{
  "vocab_size": 8192,
  "bias": "all",
  "tie_word_embeddings": true,
  "parallel_block": false,
  "final_lr_fraction": 0.0
}
Each number is 128 + 32 x the weight over its row's rms, rounded and kept within 0 to 255. Layers, rows and columns count from 0. Numbers have three digits each. The size before them is the row's rms in percent of the matrix's.

# up: layer 2 MLP up, 256x64, rms 0.0965, rows 243-255, columns 32-63
# down: layer 2 MLP down (transposed), 256x64, rms 0.0957, rows 243-255, columns 32-63
up243 099:089154105156175041157113057100103097137175125067143104183121149136089113125097144144124143118115
down243 092:146119142119172158186145126115086071122090098183123096104042098115106128137065128108121092134093
up244 085:166149138179117103147163141131140140147122029185117114161139113150131147191084155111121148085116
down244 098:168129078146153157117096139164162124109157135107124155201096094144179173097102085141095146088123
up245 096:174120151173148132140159115152157115124099153064152076071109162061094098155157124165138114169084
down245 089:113147111155145084119138117146180095203137161150068129183197162169103121105139143146108092109160
up246 094:108104102157126126142128101140115126151153159131095098103136098110131126113105083141135110157157
down246 105:123155110101116168121160101121176134144117133145141209137158159140136133145151104131115130076100
up247 086:178135097115175091169098133091131167141137165131126124130139117113116133127126137145100090156099
down247 085:117112157184145130153142173149130082136115133174112129119093150170105090101109119127165089161136
up248 090:055107130134065123135093126101086162141195103158103157105111139117110076154075101140151120078110
down248 082:138139132109152143072179110090102131110139078107132119088125088172105167195117185058124197084175
up249 113:131128144159094152164098117157133096088104091125105095168110134074146122128075114089112141091107
down249 098:091095130117179144215117173108096179149098133128119072137087168102138123153094108115090170146103
up250 090:189108177132171134123123126178139145090080106091120061138175146066116121115181148099106103163093
down250 086:142135149153187136161132081175148140151131164204115117133185118158144108127100142133128148149105
up251 114:121068185103114141141074094146094094135149115179055091137135102118187104131127146099187104155132
down251 117:117071137105080156111151107093096150154165169148134034157125144105149102131049141138145121146116
up252 101:168061073140106085174139125101110109102183155082155121168137103089156113097122109090065079117111
down252 092:144107145159116133157131157173160147196120159160119148110153104092146107165058111145127124198114
up253 102:163106182116105158120167178168146089087139126125103096097102119051102112111127184139082139063104
down253 114:149165122104117156076122120136178167095132128162116157116080123145176123162116131125134149177130
up254 083:098106127086120169187130140096119081153185133109076154140178145134123148154065111121203064175136
down254 093:115104130166132076115118144064104130132152110123121143091129126147113111071156148213181082086190
up255 069:096094084126115136158114179138089151117128106116117130140091188158178125119116131152128140078118
down255 074:143081121076135093110111180124076118117196079142122132086132169188113135158124128120137139163107